Part of a small language model's weights: vocabulary 8192, no biases in attention or MLP.
Each number is 128 + 24 x the weight over its row's rms, rounded and kept within 0 to 255. Layers, rows and columns count from 0. Numbers have three digits each. The size before them is the row's rms in percent of the matrix's.

# layer 10 MLP gate, 768x192, rms 0.208, rows 600-744, columns 0-95
088:114117135140084112168170105160124104163137120094122128139165084104130153135140156133113096178109129150143092139147148136105137130130137107123148148160110119110068128130129154140150111120168166124115106161181121138090073130137115089107169124146148145096139151129112101183127168134159102127
105:130119139096108126145128084137133094103160125195125132143110152155087154130136120115142145095185174128144150065138155122128110131113104115146159120097157148122122117135109133131138136139098152127077146084149112117142123159110111146134140143137109117111126087102113170130134135132108145117
084:106135121138145118141134131130142131116086134106139115124138098132158111194159147156138160108143097117142158100133093111108134116181151134134116120104098131114124186128123136140131098098110130089149129142090141126128130121115080114141125141133136137096103133122154156134113129136136171143
094:114088179123153154089108120105115104106153177107105151124123081098125164118144137134138145123132114102158158118133145082133150131114136099090094119122120110146130117091148147099148078099079120165123161119137120158118120104082165161152087090149123124138145090143113117142136080138148132149
098:146104124170101114102135144141130108201135107103138118133141130129153096105110140121124129129175111157130117094098178108143189138111149156134110107142148090127117076158143125150106112138120132189111161113148134120110132110108104134129138155119130138151116172144149152117110145099137098110
092:161140077120099156100123097162166138131079126113148160109092115138163116104163127136138155166158105139096133154155149124133163166133126132156140122145129092140108050147117112152130138154140141152130140140135168128183147172149119164120125133128096148131108129140115119109149119140118111168
098:125139107136187125143158106108121135143083163167153092083115090123113130161133140121109104148168115076095130096142160178124130108096174136130115130077130131137098102181124103086113088128125118138109138108108105121137080117155149145159131140150151147091125139138120130119131109155135141115
072:142121129166166134158145121156144131088133119122125111122117169100255135101096128138159120104146132119131150113124161105152140140141135140140180157176129152141142138151170098121096103143141137074120133093160128109098140145152156143108122133144135108140145120118120157155095114111144122108
112:113117176108151126142091129130165107152121195144161089146126164157138083096148119109131121133157112110188157149161117132171116102141121169095121127135134130138121088136128124121118127147159111146115125110115101087115136166147105130121149121127161079122163109095100147139121169152123157209
104:135121124105143096091107184159129138080098113162143149098135125123107107137174115182151142069089137147118142122124155073151141136126126119156131129123147160142138086125099150116166132137134157115135174111109104106128156157102113120117118118168133153109148143136121102162145126152154133180
086:126145152091156122122104120121135174119127139111151080141124155069139116174130140126136136117131116097114106120074152118164149126166122145151126096125115128157106193082116103145146150139114144122139087144121103122128144137185168108103120087149158145114139131115126149117137122142158140146
108:160135163154079147118121123127127118160117162134183084106173089125129125106099081113106133122127131142065125121128121121075128125154092158159131123147105148151137101130162115110141123125126106102139105142144133162151148124108107118133109156139121123134142152083093125131117128109187137134
087:098152133124095110141111149141144115122128104115083168125125167135138099126164111144133123119143128194131091136177162148121117144138115160152190145144120132164160177096068146070089073122132134145133097180130117111119138103119134119158146150131114143105160152148101132128123119180121151096
099:127141103128119176145153072168121152125103178129067112117119114135064113161134135102141120132114147097091135142141127092138129130130117122119121131134121160136140121132119117098148140108119097139079136093140122149147100138148108107145099137139180077128128130104117097161098124157136074166
084:137090126141087138111089148127161135160136097117106116126123115131139127092147110182086130120145122104131127141197111146113134130148145092101065146085093141135159119099141138133147158093163143146101138141117139129139103104150189112126110116163129071070088154129124144118091107116117142120
085:093087124122151177138137110080147109095132170111106164176126122104122119107136116127130134104123137165127122149113120079153127138132126121142184137110097140133163083152176139158123187141126105101146100165124132142103175128158096179092150127142107113125120132116150166115123118138113141176
090:145126154125134112106145124144112126167186173140111120146139136149177159122117147145129123162137104119119157158136149140156112154094145129124144158125167085139128146123127141099111157142132128125136134085149147137092138122100148102111136122113126171149136113117152085128116109106102098142
094:110089128121083100144148134162136114126148164125120122126140142143156119119095125127147121135114123105125134108128144092124182105155108198124133137109109101126084170117152133113142126167109139150140103106145124103067060127149125155136141167082146136141129100101120126138165154137156105148
111:136118092111074175171160143112125121158161114130095154155114117099104138111170161116121102136092093102121148106094128133147094098153164139105138119131118116124126152153122191152127124164122132158140088170099144140102160098144120115152119125108136120138139161123131115103095139074089144149
107:153144138111117142141094168115123113147140167142123159158056116129102131114156115165130128125120101140121120097149081151162168127074115154115142147140142144188129112170146099147107112161096121140111124107148161159149145110142133145121130097123112097090097121105147107094121133103121128151
112:091157160155121133099108171128131103114148104167117127114149134144080113151155123123096126152151104151194104135111118186108105144164084172130174170117109110123135143141152122089116133088157158128121137128139118126152126123148115119163161136107101095131088124124133121105116139105113099140
130:135117147092101133133169117140159112168114141087148096151164125129221097141129117144076131168109121083152108145134127142106126083122121153137147122133129122106100127084112126136114115138109083148090116076127115121088115163089138127120142145116147066129154143171130112148117123153104115172
091:149094133136132160159125131145136119119127182158148112119135119148180141153108152117141073133163093152171093082154143143143131142098128136148107136164125141108104140135103139155095116123067096141117118117116135126094109128141161127113125121141101129114138162076113130117112125139145155100
106:085133102152126082139138096169145107153158163142152132117081152112078167136145145095118171160090172123133114096099094101119125131139167113128161106127118167107129115162123139121090117094111129112061157131119099075141095202113117098143097134096154107111159104141139132135138136121148147157
110:125149120119095121149122123066119131118160150143114135146146126134132111140138114120097142095074132152108111081111115138120091095149121155157157129098110095134113169086173119115118149152155105122143104128142105117121131103146122144076113144117088089145170160154134152113119141134143159120
107:173114136139124108136114154143167120089139098157127163170140144109119153136084160104123144164175088112114098103164141126145150086122134132154156120102151126133131150179144129122103123095129144149112089149107118097155122154109118136115145132140170107118108090130121102083087088165074151164
114:084129133143127131153104153156117112127148117096158095127133135133098164139106148150084157143099144147093150157108133117179165104147074117156147130154075173111143121110136103114129117099133112155125119149177117121129130127090127144143094132153131091139140086161164152107087136157073138131
079:124119120094080114114098165146128123162151160115131113123140117146164127149072085132153137153114143126142132148165174117162134130139141165132147137097137114116105111123103118141126140132107139129110128139112155182090167110124128111132081135142105131176096138124177115086129117134133102105
109:137154125113095143101157164127135150124080093118126127156138110103119131119110131082144101097153105110104146109112118166106110153130088124069123100119070156141126144139121108143106096136144131125143125124112124106146123138080126141131133112132150149105167117162158134149082163140099107189
106:142138132095161154116140170140124077135123107171152098161139180142117121082110093144158147074142118147141120154125120133118091110151162108131119144124136117111104138105121177125159139139153149140119098163173092117069152169079101128175129153143117178157175159129124152139156119141157154124
106:156136098119151148117101153148138119126132112098151131143130065124093169158110137138121132107130132115129142128028117069108146137120128178170134149150133118113141063116110143086119121127118120117108108117156145143136108137137165109140151113154124125112103120112128126118130109126103127154
087:116113130126103147125098134125148126140166151152069104091097116148132124125099112109146159148149129062123090161128111155112143133119109094103128127136162156133095154120135158121118140110134120082121144120113140115086127117097131102112139122121134150154145165133090118129178165167142105134
113:169104114120152172157103171162126108133185097093099141109123157141143104129152151138134110112121137138094152138104117147149131159083109109177115143148157106115096114112118117116133103099130094119126143136136077080152126126173074139107095127109110127121131142096158121115150118138093162149
108:152149095152110118126123136144188090136150095151101125110132194105134153136140094119100117149117154120102105102127095105135118127155135126126125124161136089115117123114112149172162139135145103124133115194164114100122106143115113106162145102134147131141128177117135106121126149134157082147
088:113150147133164145151145192108181120112097151139100132092115160133143096114114098108129140126123108127094140129137134150121070119160120161158148123144141119098118130152122127122107161113189113095163154145149152130097144111180154140119087068119117104114114148132117172099154143145160116127
118:140147144145144123142126103134135130089115133117134122145137103097100117128176119136120127095124142138151128099129115135118118118095123165125117144108128102119114160159144129154117093128097108137150142152149083129110148138114115123127121125157151141105124171123160093064153174109093148148
088:118128128090105146135151148118129132102105093141118179130124124106159131157098123079113193155104101112083136134158171127117133142155126128113137079113119142155145138107102148138141141139134127141140145121113080128128165136161100110134130075084112084169125138137064128119131106077137129157
110:125091144082116160132108113165115143126118116095149145095167133140130117157108134160116172134136090150111136144054144093123124158106145141142140124132135113156151117157112136127112156092127130111147149124144151098087117125125158141142130132149133128079124121132149139082145097160128140096
087:128150189141144157119133123129130128132132105103132161125131154198156164133118145172140128114129127135125157108137102142161139109152128128120144148117112171122099109119110183148086108131128124141110109095111139161155120129112111175138135135074123121122113179126093091149095123121114084141
109:147167140127133130149102103148099125139178139172099133163130151126128137096097105147137155149128164148101169167113123157116132101090113139130132143178088146123122133131110140178174067113141146125148122140143059137102138092115091157149154096167108169146136135121166122077130120104116108155
111:120142110184151145101096131091143112121110118149145106091131143113103073115113154118109106159127112094115122159125103143120127105146131155166091114118148122172084091154089142105118138154107138156124117099133107117114140175127109118141149170168109103112110131130121148128093109139128135145
093:169162115135157107118084059094170168122120106136159148167131097129155143135121129099134146132117130129133177140142112111119102153118143107132128174111140081095108162130130168127112125117138118169106131079156102098139111125083118126096101130128122143096150112136119135127133138146176121134
109:128159073165118164121156138109109103095190146125155096124149127132139143101177096130110144129168139135140126116119109113167133116096128079165151163138117146137094104161138126161148104118147118128147115159136152145159150111083097131143141110138188141098122151174143109158119122077102159105
094:106152088087078127132126134139163117120150169120090121101087116109134137130207167130127113139109157114118073167130079109167120132150138127109147092053157140106083124119112122180132141104131135157157113108135138139133129138125164120172111153138148094091147185113122140118119141112131101133
107:149157192080127117144162149146121135124130136135152136179139094183106151146145151139101113161163095174098127114091111119102124162143082147155114119142165105108167148134128120123126118077140080143122104120099144115145125113160130090102145083147125150136112126096133128152152112165135098097
118:098103124126135127110152121109145151129135173141092159117119154108046152088157091112100115135134106110123119114121155169138129101109105127154135094085149112143139120122132110161130146118080102170120170123169119132098175096135136139141134105107108111125130120175099138109114122144111130121
107:144091111099139141145121113162088101120096137102091105106096101121130110151101147136104140114144152168127149136122129100132144162102168089151108132137112151150119126142130135102139113111114191074133139121106098132119132138112093138102125128096126136107118137135168151143179111119152114158
079:139083126125100143076105119103134158132136156128125115130110124132089159125093130113125150145120089122116101106148148111094161122101091175147133140127104125135098165139129101109087114123123101078099093143147116110093152087125134160168135150123143098147090121141122067122143131159108107161
110:167121143096150162108137135140102140140095168148079091126121148123120094124150143129151136091106121124142125113130149103081138102134162105149117126110113128154179159140097100152118169092080158135123115120147184095131172138105119156141122140116121150107142132122133140098145040150125148152
082:084159127159119160100125124083122094136125157122135100143107097160164145158098144111146146155129115066125087125117127155107117133068130141154144133159123139114183140114156127128116167112152118125151145120149122146135169114141116137110143146092103113154160125113159172100121160110109173094
113:138091106170099133134123084141138127158129158124145136117106172143097107131149138101121121139113146134108134139134146150164094147119101115147141118138104116145123104112120166132140094117111090097121132121081107167189146145126119119171150122114159148158108097119130097093136099128129148164
093:146105111129110095120125147103124161106134149094142175132117105150171135135131100130165138130144174134108130098157116142119142123104141146143104121123148103157133128128125096132130111116127144089128159136087084149150085107141156151121125121124155155153133119138140168143107086110136116162
084:120130114098089120167106120107131119150134097152138113139156134131152110132126098151118096165095171093136090150149109104113121123094155154157121120104113116129099144157166109098116098132128107127122067124141095113109146132119141118101122139117106081106117084108129120125142171162119128143
102:089126097169110115125105171124131137120138128086098132131166100140139116106138086120090131150154112105105139124112128144148127111149103130113160148134121122091136120123156109151098094136163124107136119106093143152127114156134077153109086118141172108113145162124132139126144115094100118105
094:127117126138117150148179184088148125186151122140097117140111164105144082151133155127113129129149121113155165114110132176103163156150121098117130135123136116126113134098110118152155098102160130056113117144104122105138137105194133150129131096148138154087113151116125157106102122162135128123
076:125146099148120139148106129134106152124088104114150163152145109089164088155142153085140112125095142118123122107149133128129104115111105137139127138168133116115169172153126125121073191139126105078108161098127078122115128098080120153083147127141132109167140142111132128149129110143148127139
103:117163107132135173142148117098126094113081129134132139139128133123130093131151130148123146165130112134077161137116121112090061138122119103168125110102100091104147145149140131134166147141159167139098131113153181165110125170104146139080112114159116123115163119108103096109093140171152127142
110:103167137059115104138128181125179115117131138145163141075140115120088143151131128141149124141157129172147108104141113122161153130159144122113107131067140185134137126132111071116139166140100143165108099112105133131143160141104124164176085182113143084114145113107140113124143156129107084084
105:175144127135133135096094117114158140104128138118159101138126133140134114077151121109090134138157111107092103129135146092130143126123144118122152113128142147142160130116120115141162133144106108046162107149134100107153118139114138128117127135138139179127140127107118122123090124099127169114
098:110135155135088066104108086121144160147125085094126161101160114154139158171120141119118093151092137121156114078160147161126146121161127143136154170112168125151182095124109114125106124138120115112119145126105150109136156110150112120126110159117133089123116162136152184139123101149136154115
088:131125102137148117155115133090175187113123153116137116117124134109170108139063166146114133107101101103071130116147151126146078117158113122089125118132114110189167130156154123177131097130092121105152112130151121129138113133104097111151151146120117123106105116149138118139121095080115161104
104:088119144138195105141092108133122116113102097193172116131116138113152122125169151110128118112132152131093125134088096168114118143113138165134117142089140061091114132124112137130130120134151125121138113144131087132150133135137120122143133070095125131122156144147151100091155091179078163120
088:148141130130115107162184107108122104138121109113122151089095180143153150109162133095140116134095149136119130114141141130162078136087153111158128130098115118143135139110132142143134090126150162112147149116092114088077148098107137173132145111134133124108094123110114098144104117178110132121
093:138143108178121109109150096141119116156107134098136104144118150125081137078110112121146109109134077128136171149123122156121119138150173122122150165120084179104124134120067120119117149097120122149154113114158143102120129143095160152111153123124144086117091120139145119126111133146079112144
095:095124130195126112160140131100084082127139138108154113165159160114122099133128142087103121150120149176089060144135131160111102117118140114099138124124118143114104146141113118074139151119115114102138068133118103141133115079172118114103114138155143084102089154121115121122158095112125075155
113:126104184130109127134148131081141135159122113176093121171098139108118135119126122135146152105115139088096150088120156121116088129173109089091159132132080144124109110161097107142144142155130099143124132162123133136161110121124156132155095128106081124136165085143115158112165137103129124125
104:086163160134103126135124104117134092102132116105134167106122116147121084106130121139099134140129109157115150135166061152148145124113092137115115091156147101138154143130100143138152130098129149157142109144172127163114093140096169153089107111128127132126130134108145115087117082124111090104
095:092128140086099177093169109154102116083143129105142144099123133149113112180090095128135114129079128107169095127144135107146144159139088138115168193133113158144142105094127120133167098093106121122119090157122127131150121124131102142089139147097108137102161112134138146157084126125145135144
108:130135152089150186128163099133123124117115138157133161125154131152159095141110155152133138154147167099152115110108153150111117108138118081139138152168117137084127082137094144085116123128109132153135125103152169110130113091160129119129124121093141115134099145064098112148142132137156160127
112:138156124122135116086127144130169132126092084170152144099134080163119128147150117101140097126120157097161149120156163116120123102164162155156128136110140178137146156105144115110117154109144108167091106128049107139140104112115113083147094134144121130165116109165114111143101144116143119138
096:107150118179133105130153096152147119120110104147117138104161137130150099170096138114120153122142146124091171112175153161135136098114116120135149151138101144095152122131091097094117110127128120140154159109159117141164086108105154141125164162097119111211110085109151116113120132105145116166
110:108130129099138180105124115168098101119159156140131131152122152125110179134139131104098122127151103110135141093099144112116118121139117136096090159152110098131121130101096129133132153094121150073122089108133131109117130133092147091135104154132097147158126118134153153132097173132142144118
097:108087152122122099137146103120160080145118127117116109138083161129149097087130118109140183127122146162104115116118109094089161143120086121129119115131127154119127151145134134171122148135118065093103126130164160153184122095142094118160114108150106095132131131131146126098069114122148135110
087:125152140137179108084140146141109132098138151139131133173148135125185137084096183122105121130162164148120098169184164164111094125114120113182115127112154128146186174114123113084138121150131121150172126122131146138121121131124130136158162114090136151136133121122120143147140087069146094096
098:089116146091121117141079125133141156131094098126146180156115125119162114121122129146121107081134100120133119084092134134121094111138124177139086114079102109133139132146113128101112105141149174133112129133125132138133160153106174138135132143098160127108121144122140116083098083110060117122
103:106139143117094161063130110097185138096140140122127121112116119194069110160125169156120122167129157160103150121133140161122168125130163124136152111134128113155151076141108125165160174115110100159125115112167138128144129140130125113130143158125116129128118136137098088134126110168114139163
096:171140096158148102132097109139166160144075139117125139120120121125132167147124052101097113153140079113111131151126170157144134129106096122124138145142137155144149137154146137124121103081105138110112141147133171130156126124101111192139134118157120126140107123136109140130119125179170085114
105:126155112146114150163154102141147137124178141118103107145102136134123057143115102098113106096130152136130127149142136122074144122112077137134087157141102118097129162124127115096130146125165151118137123158148141144116161129112063107116164103162136129111109153140143115145098105157140123111
079:086122118094115144109130128116153142096133153138160178138153121125162177086097150099100150157102107134091144159094160145158137125136147091103104113119101093144123140142119115138139163113106121126126121120109146153144145139199133151137117116185154116101139143136123144097148094101126115122
107:121195130131125080130103150168145070126147118107138135105088130174137090113110133158124093128114145125098112102147141129093189085130138136135123124093140151103157109131129118110111104140112146144105131099130182131177102125082153146144116131115123145127091133147093137157161148147102153124
118:108135133122138122108127147153158173128126149125104142152121089139097142129108131141133095135168124120131105138143133140142115125132149135105099172100123142122132131155060088068134140142155127111094175200110104072124129091131118126125094135113124172111140125092115148111132079119136111106
133:116140120141124142173135151112137123170100138113143143116117117124139153174137132158133087157132061141123184114101154156135107126145107114131121142132125145135121086091139121145157152145178149124114079137133171114109122110151140114133162110144178169133108148155154118116114110124166092105
103:125126139096150086093164129090115112121190134137117164170145139096113125126089097125125112146110149128125136123129135157102161127109133130166067069077130133106119145125120146108137188187115129165104083126155123095172134129142135130165135153153132154141165172172144139091114146122096139107
085:147121186144152143101163123148116125118123166127127156153124131143125087132111109120101121095111144133165116141097119138113092113064108152099093116171133115112116100146141078124106108146135096193120129134078134108083131131144173144179078103163121108130102110138081123105094141114142141105
085:142083126111128152128169148129110136131120159129123115121082138111156107108125164126101126077154113117121127166146103105119098101131090123101125121124088112162120121145128127164126137119139119097137097167121146113117105162104120127157134140123137121054121126145152113154127134112121177107
105:124113121078195179153122146145127125104133151092125169149093134105149114171117101135130146081114099130113178160132165134177162145147113135104100126104147136083109104131143168112120105129127111146144105123147115124111137121141122150116120084112115116122080146108133189117166130112173129130
111:140120127103077099133140139102125140114107115147123125119149120145106120142111158142200113116146149125103125124107146095075126128110129135162123132119102163126161089116158154118124111124147069098149151117125143107122147131106214140092081153109134133115110109161156109136140126145126139109
085:142149112107091139150137130150098131165109146132129126126134202146130094163159090071095154164119110123153114101139158126092141097141099137104104116140119129164122137206069110090118132136129130105093114145103126131104140122107141169131108148128132118139072172140107118114158149156151149132
094:093128180133114095158148131074107118166135125096131125086131101150083150152135121108142098154119143140111136117096164133106112133131112127167117126150115115119111172139139131109146127137101116128141105114102157074131142105113148132108131141103169110142133100143141113156141118101080133124
105:118141128128114155148067140158125084135151102160120092150155109170135096156107098107129103149157138115110153135087116160154131113179124090133137122120179153086151116154133149104157126143107115127105166144114101133105129157116133164124081101116123133134159150169115135099132149151158116115
099:110140125146159123133150123129133112082143131141121152142139112131127141143119174117119145133081111097058158146111114124121167111133138113161140138115112170154136138063091166153139139132133160057159138135143120158133083105115118140127101170158108137155095118137104152150117109127151164139
111:095151127094132136140108137131131108104157152109143129097167168130125134159092135177105133110123102101108179117099129121107190087163113165121099127127086154115090102136100190119145117137155108137132149141132140126109126146129136129076105108111126136108116150106156157074128116078136134117
098:122150110122145129178147149143099160148121132124147093147150116090126051113131079108149118125089122138135150166056141150161151159100115128133098108075145110131131152147140118123147144124135142069154109124140146162117125173124102121156148138120130117149120139093141132125133118098149145120
087:134119116119099156103145135148121130121130124129125134192119114143166134124095120198155126087131112087129166163123113141122142097115126064117124150123117173110090134120151141159127126120126138130140118139144156122159118117185063134175115134157133139110105162143101137153080125122157116131
096:168115109154130107144130100121141138205132152140116087118147104115113128140121156118106103137147120168143118096137077108127157132128129103129090116169159161147134139145090109169133129139129135124160149097176117137131123141136131128103063165101115107118102131105134161108205117164124171114
106:121171116143113081166113124120159108123126146171121133131123109148115160139112171142146167117144161109166128090153127147087172118159113119152141140106130131122140129175119115122125151138115127107108150151121090148135127097108143154128139123168125153142136098148157132125115098108120139192
078:158110085079146107122100137121122166125132157150164114129156104185155131146085120130105142167094115122152164110108159130085146096134139106116128122131113099160159146122172108115147123140104124101100071172160139143114141154149091137092161107156123177102136086112150146164185141098131108130
106:152119145116167149132103119165186086182104150121172149151127095155145140144120124133137100090092103117151143058137087152154161156136153140131099141175139099123090090141103145138127135138149093109101128108099141131136122118152162144148107115153162140132079113117094138093121075074118137123
100:137146136111118125118148080140132120155126110148129160132136134148141122138105095112117120105156113128081134084115091154128155112116135128108085104126135153116152084120131087094175144124131137119140133141076148146132094099121089070098123135147106090160064172117138102098127099124164145105
086:094158130117115126186129101122119138134094163114112141091116108176127113121089124101154134138145117115156120105128109133096127113134091141111185143085140172137117162156130141120162128132154116147137105130100147104094121103131132125125097071147123104114142118168133126142102120143161104090
106:161122135130173134119102159137156092147152152159117104072156132118147114117137106106135112144116122140163134110194135145166134140127132152127091132112106069119133096120094116160120174101110166145128141143164122138113144133136127181151110124113134103165095151173139091119130131086160151140
108:102142151135103167130128092087173114119123139154130106141130165117123169115133088104158118148148128139163153120131144118147114135160144106130178163112148172097135159099089112122128140082105136144103096109111107160099158127188148135105105130132132108107108129103204096119164145142133127120
098:175133095097185121101136132074145131116095145162137127089087111121138151136104082118156106155107140117153127144149125120159129119129165131162148107095167127105141127162157148092122112099105115126147111128153100119123142123091158093143178181088136072145138089140114142098143134151166110139
112:104167107145133202076100124105133117144158108117139112120107102119107136144160104142156117127163118105121148105125166130105116117098113133104115116103124164170106156095129138133157161112122106123141110127143098128146140103125082134172112148148121137152106156144168154115127148131112132173
098:123136056068099104114116102147117104113098116138115147126111162140124133144132104110106146127121113145127164104102118121095139122137127121109084128158145101081125109143101148128106115117128138131096132128185123098114116066148142116061123147205133093133120145125105156088140144123158078087
106:083142131088093141138118119138158131136111130125191173144123137131098134120155094129154166115156146136094151099119148173145142121146164152182108102106116159121128112117106145136138118153159093128133125113150145089154131111152132158129111111143146115120152108117074149093122144123116141112
079:149111117122140090107133148131086145105091151150116118135131091131248150125117141096131147098127080129150131148095129142122151108148154095160137129120098139139107119121150109158086099113100154113151139131148107117112129132121121110161084140081092105161086116162137100134096094112149120111
102:164147138106135117118098161141140116133124098145145127115093107132162126120098117159115108173107157096136102135145138132082117118151122096106109160128109157141137150110114125106145148125113192118120123117089103079109185136128154145172142122107132143106125133136164122137121137110105109092
084:109145156101135150125142113159114117132117117121078141146144153109079108118125126093103134168098107112127118105128123154104115093119102167151096110172128141128128166137139152106142163148148131165093165110078131096116139123157148143165146123164155145128086127212121109122089127152101132123
113:071086138114138091127135102089116101086099143117151166124086148079123150160107136159150135158134151144153151146154141114129127162186165131155146131115171135103144125116151136129084146164123085108124143137149159131157144142144115116133114167098168111156110104149194100130159118113128123119
108:124132106166111140089115122200135133114100128150139120134134134087116114111092122144163127135138105117128120079137103149082161088165129134129123110144089135165102119140122144149073144133148132127092081077132101107154129097115118136166170128086106151112120180129136138118161166083102113112
105:136122130133135126085085127167141076125093166103133090139119143138132113092135100138152134103119071137110135144102137100152119119176117126126090127094143180116126172129147133132126186151128138148090133193149127129098108159120110111133113125168151145107110125178152160102145111126124122138
095:128106165118169139111092125149080172142146129118106134148130135075121150151141105142128133115128114122111109155092130155128132100129121080108112066103164113162115075126160138115140097121101156118119155131111116121139145125105066162141139117134122130118118128111106171140126136150128099121
104:170125110171150111128118089133105131129182146120107131153114122142145144102136130158132137136133106127096117129092141126104141124121095095129138150142125146137125139130091139151089103124143131149093104138127102109170111117126158103127119109128051117080113106174154108107091147088125127148
082:120109112110141119103165132103132126104123048118152091117105079104205120136072113165149114153137091121124117151099120120143094104080167169109090121077094136127155105160132110153139096120148116095079162133184112077149155115131137116124144111135116149145125108130176095128136115140126094093
105:129148111155085134144150176135098136123124145105104141144115092106108125166120186160137117139142135142148122104112136169157154145137125112099148122114095135134125155132132197146131139128163137160136095115141118155083138125104119134116106100146167150121118133076151079152109145129130111105
103:135125146185199101131092095084143097109114135131151153133114140129125117133127120062103172132114113108086126162113157127144152159107100150129122095170117128186094079138118106132115076127123148129113126102086133135107091114145144123119115145081121104154145130109136087145159125179153151137
092:118124108173103111101095144143148122121151098125125140138120135107140176126137106112110116128126142149112170111116149121108095082139110105150094184102124147142096179117122141179118108122098136094095174144148086134147102109115113086133140163086135082098127162152113140093133117133105160135
080:090136129114162149139146108131143103141135128142088134092133120163165114115160119154143158140157110145138131128156140084119047127104109183100126160106103067131119115162118128131106144123157143100117137136134090109143115133111115129170120092110103135132135140120132123134126129154109126143
078:120144131117129121162113107136103171150158137123096147139164149136178159147128144136104147133115110105097125159151123113126164123124138156136119084153144149115163137151152208175136143117093150138113149139097150096092129115182095137104125139121153131127116160139078132093110107152127126132
103:144118112162127157093079171149134126149165099133173118141120122178097077132122115148143140139155144143139096163124122124120124122121127165044115171151109119146057155141121094119147085090138151089123138141194134151094158150100125138128124163160142120103095162118140150115135150133108125157
088:121127124152167103114115102102100138126116110103112172106171128140169129146151113151116084142108149115113125144139120135090112134146121123096119141120144122107152114120166123128165102095086155141202100096146141149138108133151132103132146118129145125192162101111114157138161126101129129147
094:130132154135132135125139141141100118115068130080166142203163128159101154141104146103087157100138124096117142108115176153118174128158151163131150084133093123101163159115114098139084140127125120148115091109127175123113130143166109159126098116164151114136123164161167155152157124120078119140
110:082152132078077125085183110099116128118166126118134137110112113127112087150136167126126123127150141067108135126104148135117138123093115112093157138147100158152095110148117154116136141127117089132083140144127098147113137130129114097134117112126097160109116135148133124140192132138134140153
090:090094094169110146124137086128138094112146123111094111154137157161109119106123123103187100155119128151135172111135115117141101087086130148106101097115118117106158152144152100140120127141150112158114109120131138135131145138088124134173117135098147075135130128106124172151132087160108158138
112:131137124151126106129129112191115138140119140099148129171120127108145143146152103127140135156172083170137116134100126159093135110151126125151092125104128092146134117135092151121129129132131074126092112110118112146152151162125122107156109134116122114123091145131168118153140158141080170163
098:121161151109147104154132104134108139130095096121151110140134154164154146119137131133154116131146130164103099124104103133163092117139076094153114120128122107131129114101064116097135137162136130129118119120131143110139088128163144184123096168088116187109082152132124173115166081132091193079
096:136115112106150086137134137127137134144135143119122128166130104161188136132100137109140113143112130116152143106113116108151112132119133123099120130107177148146109181119145115077182111129176121109153139142146108175149155119162111151171134111103144110157109119118137120120082139080165111136
113:108172120089099098156083144127119130132146093070098166113104138106139156146104109134152132149123074136143122097142167133156131119102112116132097128147143147143155127155140089129109154097157135115110162134128149076127151124125131133087094141125116089151131148090125113132095108133182108130
104:188099109112109115165132137145097136131135140114158114121136109131110144100130146134108124121140141135098130144138101150182107111148155119117098151155129162168142118102121118137139137106099115141089126188113142078114167059133137086110162111151103127129115128131116089111130124160169138120
104:151142103120096152133130133137113123112152123133163123097116129146107119117126104149111122166172139112136148140113117077140167124141186145137142116115111137128112097111123078126099094151141075118126110092125100127141094123147076087074149114070129138134121113151138080173186114139166097102
104:134121187125175103118158130129154094141082129119148108149136130147073127113114162114139145113143100144127126112138111144169134078163093171116110096137163093104149121110108141104116185131128135126095100081112131127155117130140164122086114104093106161138127096105145147126083126088127129172
109:084180129097119182109161136161117141124173133151145128136111167160129116126142154180156107128125147113162127135121132177145176121126126113164169135117159141147091128131131114108164165162103135109147169113147105116147124120169119117146128111128126127073174133117141114147144093073131154111
101:126115103120088156155154094104141119156180134158137093140150149159150165118101134146116140125131146128078106126107126131124130109179135126106118147169154086139136113147113183120157147091098113122134101108131091123119139151123099172180132140105154128149113139140147107097115124064130102132
105:136148092124160140122154157133118117133127134125175132128122128123117109155071118137095135112102158078158137150120139104139161104173181153139140118120123140110113137138137126108124166135131139170164156153143152099137129095105093079130119172146177129105109118175152128092147120083120159151
102:124171113123133134133101151125102102131161147169082137185107102121140094155144116112180168167167112123129151110133101159135125081125168127169101111131146126130129131131148121124130164155112175118102098085138118116171130133114103113130104052155118151135154123141135116084168170157149134151
089:112122165123179110142152164121166142117145121148164119100077129153151111133104153109118129111160104152138134107117135167143155098107135146137142155130116112109176086148144102129094143092164114130137112142128087123116090122100139123140118074142093114150150146143098115099130137124110089179
102:143152123083107151176103130097127135135104081115135151137087107126112125122131147113151128057159104162115118180108132138123162116116086127172136130136143114132142113139127114141136172170133116148130159105128162175125114115130132162139113109137138121143096138152133102157131119117131189134
117:078113162138148139127128119141110107122130104108188142136171187150129058093132155123116116099166125087093167145133156151141134137126152136169082117113144107151072168174145142128096141155124094154124125141120167099116154097124106117163136114114136115142129153060138118129147132088091086128
104:149124192156099148106189147149139147184130145108131127086092127131100124159131149133121125138100140143111158125187138147140111134130146133140111127119101127149131134155138146154153108109132123137132136124144156115118069140134121145166161093110149109119123098143121094132128132150082105147
097:140144152115168093091075101099160097081104175132113136124069140174121143170152174122107129143111146115117102127126111124130106093131135123100153137111132112127142129144117095132140160153103105140104138162136123104112140152167077138108137128123124080094138142132147128090116109123136085110
103:118107131156101087141123130137105102150127137083134121071120137127135117123146094112070145151106147165091097151142123118163119139163146132185133111147119121105128137114119125118182109066129099159116120102139095116148095155116098148148150115127129133128112123080130104141143122147090168148
098:095092164135140164112096139153115094156151153134146132136108134100141116112127139132124123105159130136128121135089087122135143160115105132132137172166107139122092097117133172117101161140115107136138136124095102152162123198118118129095130189143107168084116094128134153083159158164141137109
096:127143158185138115135132118136096155138169178097138111128137155114165096139119113140088105120144136155122173140094063141095089122172154156152098138103092107134107115148129138139096086127184132136152134112124104158113115109118140122117122118142102155062133149129143123133116087128131089086
103:108124103098151127113071111110171112087098111122138146134160162117183123139129076127147143100134164148158084126159173134114130114167144115142124102112114135128116154089133139138089139118097138131131162115131129106152158144150082101159126089126138193116154153130122095183079148130120159134